config.yaml
num_attention_heads: 6
intermediate_size: 768
hidden_act: "tanh_gelu"
parallel_block: true
init: "uniform"
learning_rate: 0.00102
lr_mult_qkv: 0.5
beta1: 0.9
beta2: 0.95
doc_mask: true
train_tokens: 195500000
max_steps: 5967
dataset: "wikipedia_en"
Each number is 128 + 24 x the weight over its row's rms, rounded and kept within 0 to 255. Layers, rows and columns count from 0. The size above them is the row's rms in percent of the matrix's.

# layer 6 MLP up, 768x192, rms 0.0472, rows 364-416, columns 64-127
size [ 96  95 102  98  98 112  92  98 110 113 108 102 102  98  99 111  84  98  88 101  93 100  88 106 109  95 100 111 106 100  98  86  98 100 108  96  82  94 104 102  99  96  98  91  94  98 104  90 106 100 103  98  95]
[[110 121 131 106 111 122 136 148 140 105 138 120  98 150 134 131 131 129 127 139 133 114 107 128 154  88 109 116 145 182 155 144 136 149 198 102 141 151 149 154 123 120 116 117 129 128 152 146 117 129 141 141 136 115 159 144 106 113 109  94 173 110  89 154]
 [170 129 163 117 121 129 142 107 116 146 137 148 135 106 105 110 122 159 182  95 112 126 121 117 123 106 117  56 118 129 115 150 118 129 134  89  95 101 169  91  99 146 102 155 116 146 134  97  89 141  95 128 136  82 138 102 132 143 115 143 153 105 133 107]
 [122  88 122 153 130 141 110 165 121 110  95 145 127  89  83 130 180 144 144 122 121 137  82 124 127 122 158  91 114 105 135 105 168 107 148 116 175 112 139 132 130 120 139  99 102 176 137 161 123 102 116 141 120 188 137  89 119 117 127 156 117 136 162 157]
 [ 88  85 122 131 151 163  85  79 119  83 166 166 142 121 121 155 150 178  84 145 141 133 105 128 153 136 155 108  89 135  92 152 190 114 152 176 115 154 103 174 103 111 136  92  98 132 120 104 156  90  83 101 131 132 161 131 131 134 143 130 113 148 151 153]
 [174 123 165 120 152  98  86 103 132 141 140 113  81 114 136 119 145 138  95 148 149 166 126 171 122 124 124 107 121 119 132 156 127 190 127 134 131 124 102  69 110 134  95 142 157 110 120  95 102 136 127 136 140 176 150 139 152 145 117 158 135 143 131 149]
 [132 124 136 109 151 114 109 121 116 118 142 164  96 108 129 102 110 132  70  71 126 104 119 120 162 131 115 129 139 109  96 142 128 119 148 185 127 151 144 138  93 113 140 170 174 105 151 110 119 108 133 161 164 113  98 115 139 129 100 114  84 118 138 158]
 [154 133 174 110 157 136 166 105 118 108 169  99  79 116 108 132 116  91 102 129 112 157 171 168  85  91  94 135 130 146 165 124 140 139 185 173 152 133 146 144 135  99 135 100  99 128 105 158 128 144 121 147 161 112 130 127 149  95 158 167 122 110  68 146]
 [110 103 157 181 141  82  79 140 147 149  95 102 148 112 134 154 159 142  96 144 107 115 148 151 142 145 107 133 139  69 137 139 137 132 142 145 153 109 174 137 103  95 184 103 143 100 137 122 118 107 129  80 177 142 121  84 141 134 128 132 138 126 110 121]
 [121 161 189 170 119 160 151 163 133 133 196 101 119 125 145 125 132 132 123  98 161  99 136 174 132 107 118 142 121 113 100 135 115 106 159 107 104 141 119 105  91  95 133 164 141 139  65 123 120 180 116 115 125 154 161 143 158 113 146 124 142  84 133 129]
 [134  90  94 131 139 130  84 167  83 150 103 149 175 107 127 132 142 121  83 121 132 151  97 149 119 148 115 136 191 105 173  82 178 140 144 164 105 161 158 112 110 122 131  81 133 152 148 127 123 134 119 114  87 116 132 139 129 129 112 152 107 142 174 111]
 [101 135 122 145 143 110 100 139  92 157  99 130  92 112  99 117 148 149 124 104  77  86 132  68 181 127 153 166 106 128 148 121 122 116 116 150 132 106 162 132 125 159 119 134 120 128 156 140 100 122 141 147 166 167  97  91 133 137 134 176  85 119 112 126]
 [104 128 136 128 137 133 139 127 141 157  94 101 111  99 168  46 143 146 101 128 145 112 102 125 118 132  93 140 142 136 110 131 158 155 131 142  87 101 101 113  98  96  98 126 135 156 129 173 150 154 118 124 118 125 139 117 133 110 134 117 106 109 113 137]
 [124 105 159 150 116 131 118 154 131 131 127 120 176 104  99 108 126 149 134 143 117  93 158  74 167 137  92  99 138 101 150 114 144  85 120 138 115 104 181 123 100 110 148 108 143 165  81 157 144 105 103 122 121 143 123 120 151 158 130  94 123 129  86 130]
 [136 158 123 127 136 144 138  95  83 120 101 108 131 115 128 118 129 172  85  85 117 140 150 106 152 142 120  83 114 123 167  99 108 126 138 101 157 135 116 170 103 133 151 166 146 131 103 133 124 171 142 134  87 113 158 124 117 120 107 131 123 149 109 142]
 [171 153 132 161 146 123 145 156 162 130 112 119 165  79 159 151  94 122  83 123 139 130 100 111 101 102 130 171 146 142 154 138 173 137 100 102  80 162  88 165 158 151 109 128 135 145 140 142 109 163  95 141 109 142  92 114 134  81 130 121 132 156 126 139]
 [142 132 165 132 127 165 132 150 134 115 137 145 138  62 124 138 121 138 109 135  81 142 120 121 160 107 115  99 120 111 164 124  96 115 158 144 115 118 136 116 113 176 121 140 104  89 108 178 131 100 146 110 145 137 158 109 159 160 152 109 109 108 167 126]
 [ 99 126 136 100 168 143 122 148 127 105 127 148 118 128 121 136 109 164  80 127 124 123 151 105  78 152 165 130  95 131 121 130 153 105 143 125 147 141 176  63 135 114 142  99 111 115 116 148  98 136 130 157 114 103 116 151 122 136 110 156 165 108 109 120]
 [155  82 135 175 121 129 157 108 127 157 113 171 151 129 152 111 157 142 133 111 131 102 112  90 142 113 126 173 130 106 111 108 146 110  93 164 121 138 164 115 170 118 140 112 111 134 127 115 109 115 104 106 107 127 141 120 170 109 121 116 122 106 126 139]
 [108 111 183 125 120 166 150 150 123 146 150 109  97 135 106 150 152 152 110  78 145 141 167 124 185 144 137 163 119 111 151 121  97 159 140 131 115  88 160  97 126 123 123 134 111 120 111 141 114 179 121 100 133  99 150 102 164  96 147 112 131 171 116 149]
 [143 173 146 122 159 129  97  76 106 149 143 179  97 114  95  82 153 113  70 143 159 162 101 135 135 148 146 149 114 135 151 136 143 136  95 138 157 143 163 130 128 119 147  73 142 113 135 144 148 144 100  80 145 149 153 117 111 165 143 102 136 144 137 126]
 [123 144  98 140 127 105  95 146 157 114 160 106 128 114 136 128 131 136 140 173 104 136 136  76 117 141 175  97 159  88  95 151 118 145 162 141 112 156 137  93 127 157 163 135 146 190 119 166  89 138 103 183 114 128 105 153  98 126 111 165 136 105  93 152]
 [137 160 110 114 113 163 123  76 102 163 129 135  79 108 153 114 164 133  98  96 149  98 164 119 118 140 177 144  97 120 131 129 112 130 130 166 158 173 141  93 148 137 103 122 143 130 137 107 135 107  95  75 136 154 149 128 137 139 147 129  91 115 143 149]
 [155 134 155 135 153 120 113  98  83 134 180 127  99 143 142 148 157 169 152 127 125 138 157 136 126  81 144 149 124 130  87 103 104 138  83 157 140 153 161  95 127 127 121 141 164 133 148 108 130 114  77 103 133 117 113 122 143 134 112 131  87  92 129 123]
 [153 145 124 128  99 105  90  57 150 111 147 146 102 138 105 102 135 121 101 131 129 122 101 120 129 107 118 107 120 127 125 141 129 139 140 119 123 129 126 151 142 117 104 129 116 161 131 122 109 156 119 149 137 149 150 166 126 153 131 124  92 135 145 139]
 [112 140 125 146 139 122 108 138 156 133  95 146 107 135 108  89 129 110 141 110 147 115 111 108 116 106 110 103 147 139 134 179 158 140 137 118 150 125 144 141 127 134  89 158 119 116 162 110 183 117  91 160 126 148 105 107 157 126  91 161 116 129 115 171]
 [ 96 135 133 110 147 139 152 173 150 136 118 119 101  98 123 148 159 141  77 100 155 139 124 149 139 155 150 155 129 134 126 181 141 145 129 133 124 142 163 126 122 103 146 126 138 107 157 130 173 170 137  96 123 128 137 142 135  79 119 105 137  99  61 115]
 [147  91 152 117 137  93 121 113 115  91 121 127  99 125 134 105 101 151 150 140 157 116 145 113 104 105 135 117 117 138  96  85 170 143 149 157  91 142 152 129  95 149 111 146  79 156  98 161 137 144 128 136 129 122 161  96 134 117  87 118 134 133 150 132]
 [148 121 156 128 129 116 105 114  87 159 177  86 165 116 142  93 119 135  71 129 153 133 103 132 116 125 136 118 135  83 116 134 169 120 187 114 112 118 127 147 109 126 147 101 117 131 100 114  72 125 147 112 182 167 145 112 124 142  86 140  81 143 119 119]
 [113 107 127 162 136  86 125 115 148 131 136 139 137 162 116 152 162 120 138 124 111 121  89 141 170 162 115 113 138 139 149 141 111 122  90 163 101 138  95 119 138 144 129 114  90 115 110 160 158 113  90 119 154 168 128 148 184 151  87 109 165 132 101 185]
 [141 138 133 150 156 105  87 116 127  88 180 141 130 105 174 133 137 133 148 134 136 132 123 108  96 138 143 118 136 162 152  89 130 184 178 138  87 134 187  99 116 128  89 133 126  87 145 169 141 156 104 126 134 121 128  86 104 126 153 125 182 100  82 147]
 [125  96 111 131 152 119 114 128 114  82 121 130 110 119 129  77 121 110 128 153 139 105 120 101  86 151 167 145  98 166  96  82 107 110 108 135 159 130 147 142 106  97 114  94 137 114 119 146 154  80  99 138 132 123 175 147 121  95 127 180 103 143 126 143]
 [169 150 128 117 107 117 144 137  78 135 178 149 163 154 123 110  98 127 119 147 135 148 107 126 165 119 108 100 120 114  85 108  89 133 168  95 118 149 121 134 182 135 118 155  88 164 112 117 126 121 136 121 100 146 141  97 135 110 169 122 120 144 138 129]
 [109 124 134 138 123 141 112 137 103 112  91  94 101 120 108  96 114 141 145  98 144 107 162 111 102  92 139  91 124 121 120 112 159 136 134 127 138  99 114 144 110 145 119 128  98 103 162 158 154 151  65 154 146 174  98 113 116 119  82 159 134 177 130 145]
 [107 183 171 148 118 147 114 127 112 142 160 128 192 119 149 135 153 119  96 145 136 124 152 114 138 139  83 118 134 109 154 141 109 112 148 134  98 134 142 151  83  96 123  99  88 127 145 181 106 115 116 127  91 119  97  91 170  87 138 114  92 159 177 136]
 [137  70 153 162 141 113 102 159 118 117 124 134 131 111 127 108 136 145 114  97 119 100 136 120 121  71 150 101 116 124 101 152 123 114 171 101 109  97 155 100 142 129 114 152 144 124 141 177 148 128  84 126 137 145 170  95 145 138 129 144 101  99 126 174]
 [153 160 123 155 136 158 149 121 126  99 118 133 159  99 134  92 146  86 100 129 126 135 113  97 142 155 121 135 118 122 155  80 120 135 142 166 111 130  90 129 129 164 161 115  99 119  88 123 117 196 130 136 139 124 124 131 145  93  94 108 123 134 170 142]
 [132 145 152 128 135 138 150 129  90 116 128 140 132  97 116 141 126 117 115 155 116 144 129 100 142 155  92 123 128  86  93  96 143 122 132  83  86 145 158 139 142 129 121 116 145 136 148 101 136 136 106 148 137 104 133 175 105 138 154 134  89 159 148 134]
 [148 161 137 170 132 151 137 174 149 115 153 116 125 152 145 150 148 129  96  79 143 125 145 114 160 129 145  64 133 144 143 153 163 114 166 109 115 151 168 151 137 141 136 130  83 104 128 161 125 112 113 149 130 101 117 103 135 141 156 145 181 132 112 132]
 [118 101 139 114  97 155 139  97 149 151 154 144 106 112 142 113 130 130 111 130 136 139 112 151 137 134 100  98 134 108 136 154 152 150 142  91 134  74 132  92 125 139 127 120 118 142 119 165 130 173 127  86 104 123 149 108 145  97  83 141 160 118 124 121]
 [152 135 110 131 166  90 137 144 125 143  98 120  82 107 170 102 137 118 119 131 130 142 105 154 111 107 132 149 129 124 114 120 143 195 115 127 128  91 151 143 107 113  98 144 128 160 147 130  99 142 144 111 173 142 114 137 119 125 131 154 155 118 136 110]
 [143 151 102 112 159 104 126  84  96 110 115 131 122 115 123 145 147 155 118  99 119 133 122 182 152 107 130 124 143  84 116 141 151 148 126 107 114 161 146 123 133 115 126 122 147 137  62 157 148 100 115  66 125 151 161 122 144 128 152 163 130 124 122 122]
 [ 97 177  96 150 115 102 143 107 124 112 140 115 126 150 130 145 150 102 121 100 147 108 136  91 128 139 147 100 127 115  96 148 115 111 132 142 103 134 177 109 126  78 169 136 162  97 186 117 143  95 120 110  95 135 113 162 143 134 108 136 121 108 146 175]
 [110 131 173 171 174 134 126  95 105 110 118 154 145 104 109  90 125 124 157 113  82 150 163 141 111 182 109 175 131  98  92  98 130 153 156 126 133 110 111 186  97 109 143 113 143 135 169 117 142 145 113 122 101 120  86  94 124 173 117 145 174 127 158 140]
 [156  97 124 115 137 116 117  97 102 120 141  89 110 144 126 126 127 106 148 143 151 119 123 102 122 127 135 166 127 139 151 110 147 138  90  88 130 154 145 138 144 141 146 102 107 151  78 127 129 129 152 142 146  91 113 136 129 130 135 174 152 104 114 128]
 [148  89 131 110 110 159 165 103 109 125 174 189 115 136 157 105 106  92 117 135 146 138 111 170 112 128 175 130 108 118  85 108 133 187 128 153  94 126  81 133  99 132  73 127 141 120 138 148 126 126 140  93 149 135 144 147 125 173 140 137 122 105  90 121]
 [171  83 184 117  86 109 130  79  89 135 160 159 130  93  88 148 139 120 131 169 102  92 121 118 111 177 104 135 116 120 160 102 100  98 163 171 145 136 179 164 167  99 150  85  94 125 130 137 153 113 119 110  90 110 108 135 132 127 113  91 135 127 111 108]
 [143 161 178 172  99 163 102  99 127 112 150 127  83 141 153 126 153 134 165  96  92 118 139  93 169  74 124  93 145 128 113 109 155 135 130 108 156 118 149 100 113 126  91 135 125 103 168 132 158 124 124 146  88 134 124  55 175  93 157 149 150 102 171 151]
 [123 161 117 142 175 154 130 152 119 127  99 158 113 147 137  80 112 125  72 128 164 104 115 135 135 124 138 143 146  85 120 114 145  85 134 129  97 126 142 105 101 117 106 157 108 100 142 103 138  87  85 120 114 133 151 123 114 116 137 182 125  76 136 110]
 [104 140 126 144 117 132 141 142 104 133 120 131 146  98 108 132 126 155 110 104 134 131 113  80 150 126 114  98 106 118 109 113 149 125 124 144 111 143 111 157  79 134 113 123 156 129 129 130 157  84  98 159 140 115 137 134 123 108  85 129 132 120 135 152]
 [135 100 133 144 101 113 130 103 118 121 171 125 176 117 111  89 110 122 139 138 110 126 131  85 127 127 175 107 168 133 166 117 177 166 120 125 150 133 125 110 156 106 124 112  77  98 127 145 143 148 118 161 144  91  93 142 145  96  92 131 106 146 109 142]
 [145 124 169 153 131 113 152 138  98 149 169 122 130 159 105 126 105 133 113 102 142  99 132 127 119 146 105 110 141 138 155 133 160 142 114 159 127  86 146 123 138 138 118  71 128 134 139 129  93 131  97 105 131  99 132 140 187 132 109 116  79 103  91 107]
 [108 125 125 166 102 129  99  89  97 138 163 144 111 114 151 137 116 146 120 138  76  88 157 161 113 131 144 186 131 132 161 143 123 141 116 183 135 162  83 106 152 147 124  94 140 125 112 119 125 173 129 124 137 116 119 115 161 168 116 128 121  99 115 148]
 [112  96 139 159 106 162 121 141 148  87 131 122 146 130 143 103 129 103 120 167 144 110 158 153 165  90  96  92 174 147  93  94 127 140 138 118 154 104 186 124 143 104 103  79 117 141 129 134 103 115 168 130 149 124 178  81 115 118 113 122  91 107  93 117]]
# layer 6 MLP down (transposed), 768x192, rms 0.0277, rows 364-415, columns 64-127
size [ 97  97 103  96 101 112  91  94 108 114 107  95  97 104 100 109  82  97  91 100  94 100  92 105 115  96 101 121 104 102 102  88 100 102 117  96  91  93  94 109 100  93  89  87  95  99 103  91 101 100  98  97]
[[127 115 124 105 124 145 131 132 128 150 126 143 165 142 107 145 129 130 133 130  81  81 142 101 169 158 168  98 120 102 108  95 145 117 105 136 164 114 117  97 135 107 134 159 135 196 145 115 142 118 118 180  95  99 122 135 126 153 109 152 120  90 116 107]
 [120 139 108 169 144 139 125 114 149 143  80 135 130 131 121 106 155 175 110  86 147 116 113 115 131 133  94 108 110 160 125 173 115 171 160 130 143 118 144 154 122 121 120 158 159  77 142 181 141 141 131 103 101 168 185 172  95  94  76 144  87 129 114 115]
 [111 106 120 142 101 140 115 159 110 129 115 149 121 149 107 123 110 152 163 117 190 115 156 112  95 135  91 102 130 128 135 185 104 124 135 121 107 131 121 145 142 155 126 146 131 101 100 100 121 123  98 181 175 113 104 114 133 115 138 135 125 170 109 133]
 [115 191 123 120  81 111 137 145 162 136 133 135 151 116 112 137 167 137 100 134 100 110 114 160 100 117 140 125 128 143 123 113 116 128 143 106 146 111 141 130 120 117 176 144 147 196 143 114 125 129 121 121 139 168 113 131 141 107 125 164 113  88 142 134]
 [168 103 125 126  91 131 120 120 110  98 158 115 135 109 191 118 116  97 107 103  83 135 125 130 117 158 114 117 150 132 158 136 169 125 147 128 141 153 105 155 106  92 116 152 121 112  87 110 119 113 133 105 126 148 157 136 135  83 143 101  98 134 142 140]
 [127 140  96 160 131 143 111  89  92 153  77 125 101 140 190 142  74 168 127 114 122 133 114 136 103 151 127 132 105  91 145 104 108 144  68 145 167 137 109 154 120 144 161 132 116 186  98  96 177 122 100 165 110 123 153 173 141 127 100 158 126 109 105 137]
 [113 148 107 139 127  96 121 101  90 103 115 121 121 145 104 145 151 145 116 195  92 128 138 125 135 141 145 134 132 152 154 101 158 142 112 123  67 116 139 116 127 159 126 112 114 140 132 185 117 157 134 106 110  87 142 163 166 161 139 125  96 119 135 140]
 [151 128 113 102 120 102 110 133 115 127 117 154  83 124 143 124 145 118 153 140 106 145 122  85 123 157 104 137 142 106 107 116  95 186 117 169 117 148 102 114 150 120 106 119  91 165 124 138 152 141 144 148 113 128 180 115 109 137 146 166  89 148  97 127]
 [126 111 139 156 166  78 107 131 152 129 142 157  72 130 130 175 138 119  93 112 104 156 111  88 164 170 128 145 132 145 130 134 109 129 144 136 100 139  58  69  93 124 118 127 153 100 139 151 103 105 154 125 126  82 121 135 133 132 118 109  87 191 143 175]
 [143 143 117  96 144 134 131  99 135 177 106 108 115 119 109 170 145  86 122 116  77 157 135 148 134 103 166 167  93 139  95  93 133 148 128  86 133 111 158 124 160 134 120 166 124 161 125 123 163 107 133 138 103 136  79  82 103 150 122 142 173 110 127 123]
 [124 167 181  95 146 163  87 176 175 142 159 139  98  91 138 161 137 129 154 178 103 124 168 120 124 137 123 109 173 138  96 126  98 106 115 132 102 148 116 121 126 120 166 117 131  99 132 102 198 127 128 132 145  98 137 131 121 143 105 137 136 144 143 152]
 [133 137 130 113 160 128 143  81 149 116  87 157 100 142 123  66 132 113 109  88 148 129  97 196 159 119 155 114 130 148 128 137 145 158 110 141 150 135 176 157  64 122 149 129 116 143 151 147 151 109 127 143 105 133 163 124 179 143 115 144 119 117  79  97]
 [102 128 159  85 163 140 131 102 138 142 170 104 135 158 128 127 136  90 130 163  85 128 146 176 162  81 128 113 159 125 138 165 139 144 144  91 108 145 135 138 122 123 129 103 127 116 116 131 136 114 112  92 128 128 115 136 133 122 100 129 149 125 122 106]
 [127  74 134  77 130 106 142 156 159 151 133 132 143 137 135 143 105 108 110 112 154 149  91 136  82 155 138 138 151 130 109 162 120 155 124 132 142 177 111 152 134 115 152  48 124 144 137  94 118  90 111 141 154 161  89 124  74 106 115 116 114 136 130 146]
 [127  97 112 117 154 161  92 158 104 158 139 120 122 119 113 111 194 134  70  93 101 121 119 130 148 158 115 129 104 108 132 130 147 149  98 108 143 109 182 154 125  93 134 174 155 130 133 133 147 140 146 131  96 138 142 121 144 140 100 146 139 105  38 148]
 [154 147 131 148 109  65 166 112  92 164 108  77 143  81 130 120  77 142  98  97 140 131 137 112 155  92  80 180 162 135 128 126 133 172 159 138 135 130 122 145 136  86 137 112 140 118 109 105 132 100 123  70 102 118 158 139  91 151 123 133 155 142 138 120]
 [163 154 124 127 148 150 144 151 124 160  68 161 146 117 115 149 157 151 119 118 166 159 115 117 130 161 105 161 150 116  91 132 128 136  68 119 103 110  71 188 123 123 138 136 138 128 142 102  73 119  92 113 149 159  94 127 112 119 134 184 103 114 148 168]
 [154 160  97 109 116 121 116 110 116 101 137 120 135 146 157 147  86 138 161  97 121 167  94 167 112 176 131 102 119 165 102 176  99  96 159 141  84  88 150  84 135  96 170 148 143 152 114 154 199 107 143 131 144 105 119 135 128 164 156 112  83 161 108 154]
 [176 123 111  89 100 158 140 140 136  92  71  97 127 179 141 130 111 140 146 168 152 139  77 123 113 129 138 107 124 122 144 131 106 109 148 133 136 149 112 108 117 134 110 114 132 133 116  88 127  93 140 139 141 151 101  99 146 109 133  78 107  96 114 149]
 [103 105 113 119 123 110 128 178 121  96 129 129 126 126 149 165 132 100 161 132 182 125 159 115 149 146 126 178 137 142 142 127 133 118 109 137  76 106 125 129 119 161 138 166 109 124 157 101 142 131 127 120 163 114 153 103 170 101 165 148 169  82  96 129]
 [116 149 132 122  70 114 126 111 136 189 104 141 125 162 120 131 142  86  90 126  97 140 102 126 139 148 108 130 109 107 151 141 134 103  97  82 144 156 106 130 106 148 106  83 114 105 137 163 138 123 141 133 116 155 105 129 113 131 132 147  99 163 156 104]
 [128 107 143 118 156 127 114 140 139 105 137  87 118  98 160 168 139 132 136 157 108 138 122 101  94 113  71 176 114  99 141 131 169  82 103 116 151 112 104 107 136 134 145 118 113 139 148 122 126 154 148 141 125 143  95 110 135 116 142 149 147 104 124  89]
 [112 137  89 146 155 117  98 136 168 114 155 134 112 137 124 144 105  96 105 117  92 107  55  99 142 131 122 114  72 130 104 111 126 160 149 109 102 152 124 115 150 103 128 124  86 102 134 113 117 159 156 131 176 138 131  81 164 112 162 105  93 108 154 102]
 [125 108 153 146 125 150 116 145 149 102 141 102 149  95 141 156  71 138 145 144 144 116 141 139 138  92 108 194 134  77 102  91 138 121 185 143 164 126 142 135  90 128 130 109  88 158 125  80 150 117 153 118 146 152 135  76 127 153 108 150 153 111 128 134]
 [161 108 137 135 170 150 137 119 130 142 120 136 107 148 113 110 168 113 121 121 104  90 141 126 179 129 124 160 174 128  77 129 140 116 146 117  86 118 133 146 103 147 156 137 128  69 154 122 149 150 119 118  94 118 134 122 139 116 136 115 149 150 151 103]
 [128 115 131 144 139 110 113 154  98 108 129 131 120 133 129 106 160 135 151 157 155 108 135 133 153 126 114 168 130 113  95  76 114 106 128 160 124 110 112 127 113 126 142 167 155 151 125 106 118 165 107 149 149 155 136 136 112 150 119 126 113 101 146 161]
 [151 108 128 128 145 134  98 142 145 105 142  99 137 127  98 145 163 100  94  85 134  76 109 151  82  98 169 126 159 149  99 195 184 112 142 141 113 111  94 125 105 123 158  99 134 104 141 124 114 129 144 101 145  98 156 125 123 126 130 125 142 111 124 131]
 [140 116  86 115 157 120 155 139 167 159 163 114 128 167  97 137 129 111 107 123 149 186 182 154 136  86 139 143 123 131 117 174 152 123 121 161 121 116 120 120  94 115 146 128 135 118 128 126 109 183 167 156 106 117 110 113 102 148 129 103 101 129 156 103]
 [162 112 138 123 145 158 173 133 164 113 154 144 127 110 110 132 136 102  99  95 132 155 112  67  65 126  90 123  81 123 144 141  91 118 126 136 129 110 119 107 160 141 144 113 113 108 111 122 105  95  95 104 122 125  94 109 125 151 106  98 148  98 108 117]
 [155 102 125 162 137 116 102 133 128 127 168 163 115 142  64 124 149 126  96 137 137 183 146  92 142 128 128 186 108 133 150  61 114 117  94 113 172 112  99 135 114 142 142 162 159 100 163 103  97 148 101 133  99 132 132 180 135 135 143 149 132  82 137 142]
 [ 91 127  93 130 111 149 132 131  87 162 114 141  69 136 127 117 156  80 141 131 126  99 152 179 116 101 143 145 129 121  87  87 126 160 161 145  94 157 144 115 155 160 147 116 113 104 154 144 152 106 130 113 152 137 142 135 107 121 144 126 124 136 115 111]
 [ 98 135  96 102 145 150 141  73 112 123 103 140  96  97  63 103 103 134  96 111  96 130 141 141 132 147 146 161 178 102 154 127 170 138 120 143 114  99 106 112 111  99 121 101 161  93 103 131 108 161 141 148 163 131 159 162 121 145  94 114 159 122 147  92]
 [122 138 151 181 114 117 137 137  94 138 130 131 117 166 120 126 165 129 131 146 183 121 146 115 118 119 112 161 104 120 120 103 154 135 128 143 136  94  96 140 126 140 142 140 135 127 134 109 130 133 166  96 125 100 109 147 135 108 132  86 106  88 138 137]
 [157 185  82 161  86 151 111 137 135 107 131 153  93 152 126 155 122 115 140  96 101 199 114 144 132 110 142 127 154 138 115 127 141 129 128 111 153 139 117 128 149 147 160 115 128 137 136 100 153  85 149 112 131 127 113 141 103 117 177 161 136 162 124  91]
 [122 162 113  94 158 143 103 138 166 130 143 130 135 145 138 114 165 160 164 178 123 123 105 140 144 151 125  74 131  99 108 134 100 121 109 131 150 139 126 104  93 115 145 106 107 157 106  88  99 156 146 125  90 145 143 125  79 110 108 131 147 131 149 130]
 [115  83  98 104 141 157 124 137 152 121 151 168  75 168 141 110 141  99 153 112 147 201 131 107 120 131  94 137 134  82 104 155 154 151 122 132  88  97 122 142  88 119  94 109 142 115 151  98 162 150 136 163 124 109 126 108 129  99 109 116 143 143 107 161]
 [115  79 116 123  92 129 140 167 121 174 113 157 132 161 144  96 128 155 146 129 125 125 127 169 126 138 127  95 159 121 153 162  77  99 124 148 141 125 126 119 148 119 156 163 114  99 120 102 146 145 121 143 105 134 153  85 136 119 103 136 120  99 139 127]
 [159 138 120 127 128 112 112 123 156 158 115 109 116 135 125  89 153 146 155 111 123 142 135 110 116  96 106 136 127 106 116 112 102 108 131 162 110 146 127 137 145 140 122 127 132 123 188 162 124 147 141 101 114 156 152 148 121 148  80 150  92 103 142 116]
 [127 125 166 118 119 135 129 130 126  73  97 176  91 145 129 140 121 126 124 143  83 134 164 116 143 136 157  87  96 135  76 154 141 107 119 143 142 138 132 169 124 175 133 121 119 127  74  87 142 104 153 135 140 156 130 160 117 105 164 160 130 112 127 137]
 [ 82 115 110 109 144 135 109 103 125 135 163 176 105 141 159 101 147 157 115 111 131 197  96 115 147 102 120 139 135 172 118  97 191  92 145 151 141  91 114 125 113 140 171 105 124 127 104 132 149 124 113 136 110 138 134 153 154 103 166 133 125 126 106  94]
 [139 105 140 129 148 133 123 202 160 144 131 104 136 120 134 163 126 113 105 147 109 122 132 130 102 155  78 119 120 143 137 152 115 113  93 142 126 122 118 101 156 155 126 154 107 145 147 155  99 145 134 108 112 119 121 142 152 100  97 125 120 128 103 107]
 [145 125 131 170 107 141 134 115 114 164 101 105 155 125 133 138 120 132 118 123 149 113 121 144 141 168 130 166 120 111 140 148  99 175 145 106 162  98 152 171 116 125 128 104 151 158  99  88  94 155 112 119 171 138 153 101  73  84 144 121 161 158 123 163]
 [111 152 103 113 138 128 135 127 128 179 151 111 145 153 116 100  86 106 115  94 114 125 148 158 126 110 128 116 125 147 141 123 137 154  85 158 157  89 114 132 170 166 117 103 119 133 137 156  93 159 116 137 107 127 137 108 119 153 131 107 131 120  83 116]
 [115 118 131  96 105 181 109 127 138  88 103 140 140 143  82 105 104  95 127 105 114 137  76 145 127 143  89 117 131 156 141 150 171 139 144 141 121 131 115 121 132 119 144 128 136 108 138 141 154  92 121 101 155 119 155 144 154 192 151 131 144 154 120 169]
 [ 98 164  93 132 177  81 141 143 142  96 115 104 134 144 128 129 104 125 151 153  88  93 119 125 111 138  80 114 143 116 128 104 135  66 102 113 116 170 146 145 139 161 146 134 139 162  80 134 136 132 138 128 110 153  95 124 135 112  89 132 111 117 102 123]
 [142 140 135 142 159 115 139 168 139 172 128 157 100 136 140 146 186 103 128 108 115 113 107 118 144  71 168  99 124 125 131  69 186 136 171 109 150 151  96 163 108 124 156 193 140 107 145 140 131 121 110 148 129  92  94  95 114 129 134 102 117 114 125 158]
 [ 64 114 159  92 137 109 107 128 147 118 134 159 100 134 108 126 107 148  97 139  96 164 132 147 136 102 150 147  97 107 148 110 109 130 126 161 143 179 125 143 129  99 137 131 110 133 122 128  97 118 134 151 112 145  85 144 127 168 106  89 139 133 116  94]
 [107 120 129  96 139 108 133 106 166 129 146 129 131 128 153 126 121 149 126 105 173 174 149 105 117 139 131 161  82 127 122  88 122 138  62 137 124 104 123 159 153 141 144 133 128 134 104 177 152 139 164 141 136 102 102 123  71 158 153 116 123 137 114 154]
 [106  92 112 142 151 131 138 149 130 154 104 107 109 127 144 135 150 137 110 136 147 116 171 147 132 154  84 125 112 134 101 144 129 116 119 121 138 143 102 151 156 165 119 119 141 158 125  99 115 180 122 153 134 141 141 149 155 123 139 107  57  93 128 139]
 [115 150 112  97 121 139 151 104 110 116 136 127 148 128 136 146 148 140  99 155 146 160 124 162 107  95  95 124 119 129 124 120 111 105  94 130 148 149 183 118 131 178 131  96 110 104 170 152  97 112 176 118 119 133  80  62 110 191 126 151 115 116 171 104]
 [134 109 130  95 115 103 122 182 121 132 143 138 144 140 102 118 104 110 147 107 156  65 107 157  91 117 115 124 156 119 150 135 154 109 143 161  88 111 138 105 135 156 139  90 108 131 115 123 152 131 165 129 131 115 121 142 145 150 170 142 132 124 121 129]
 [ 81 111 109  94 147 122 105 104 135 141 128 103 141 155 173 174 130 129 139 114 135 154 145 124 155 109 135 129 105 142 157 122 150 102 121 132 103 126  89 127 137 189 107 146 111  92 149 127 131 116 162  85 143 161 112 113  91 101 138 147 118 100 128 105]]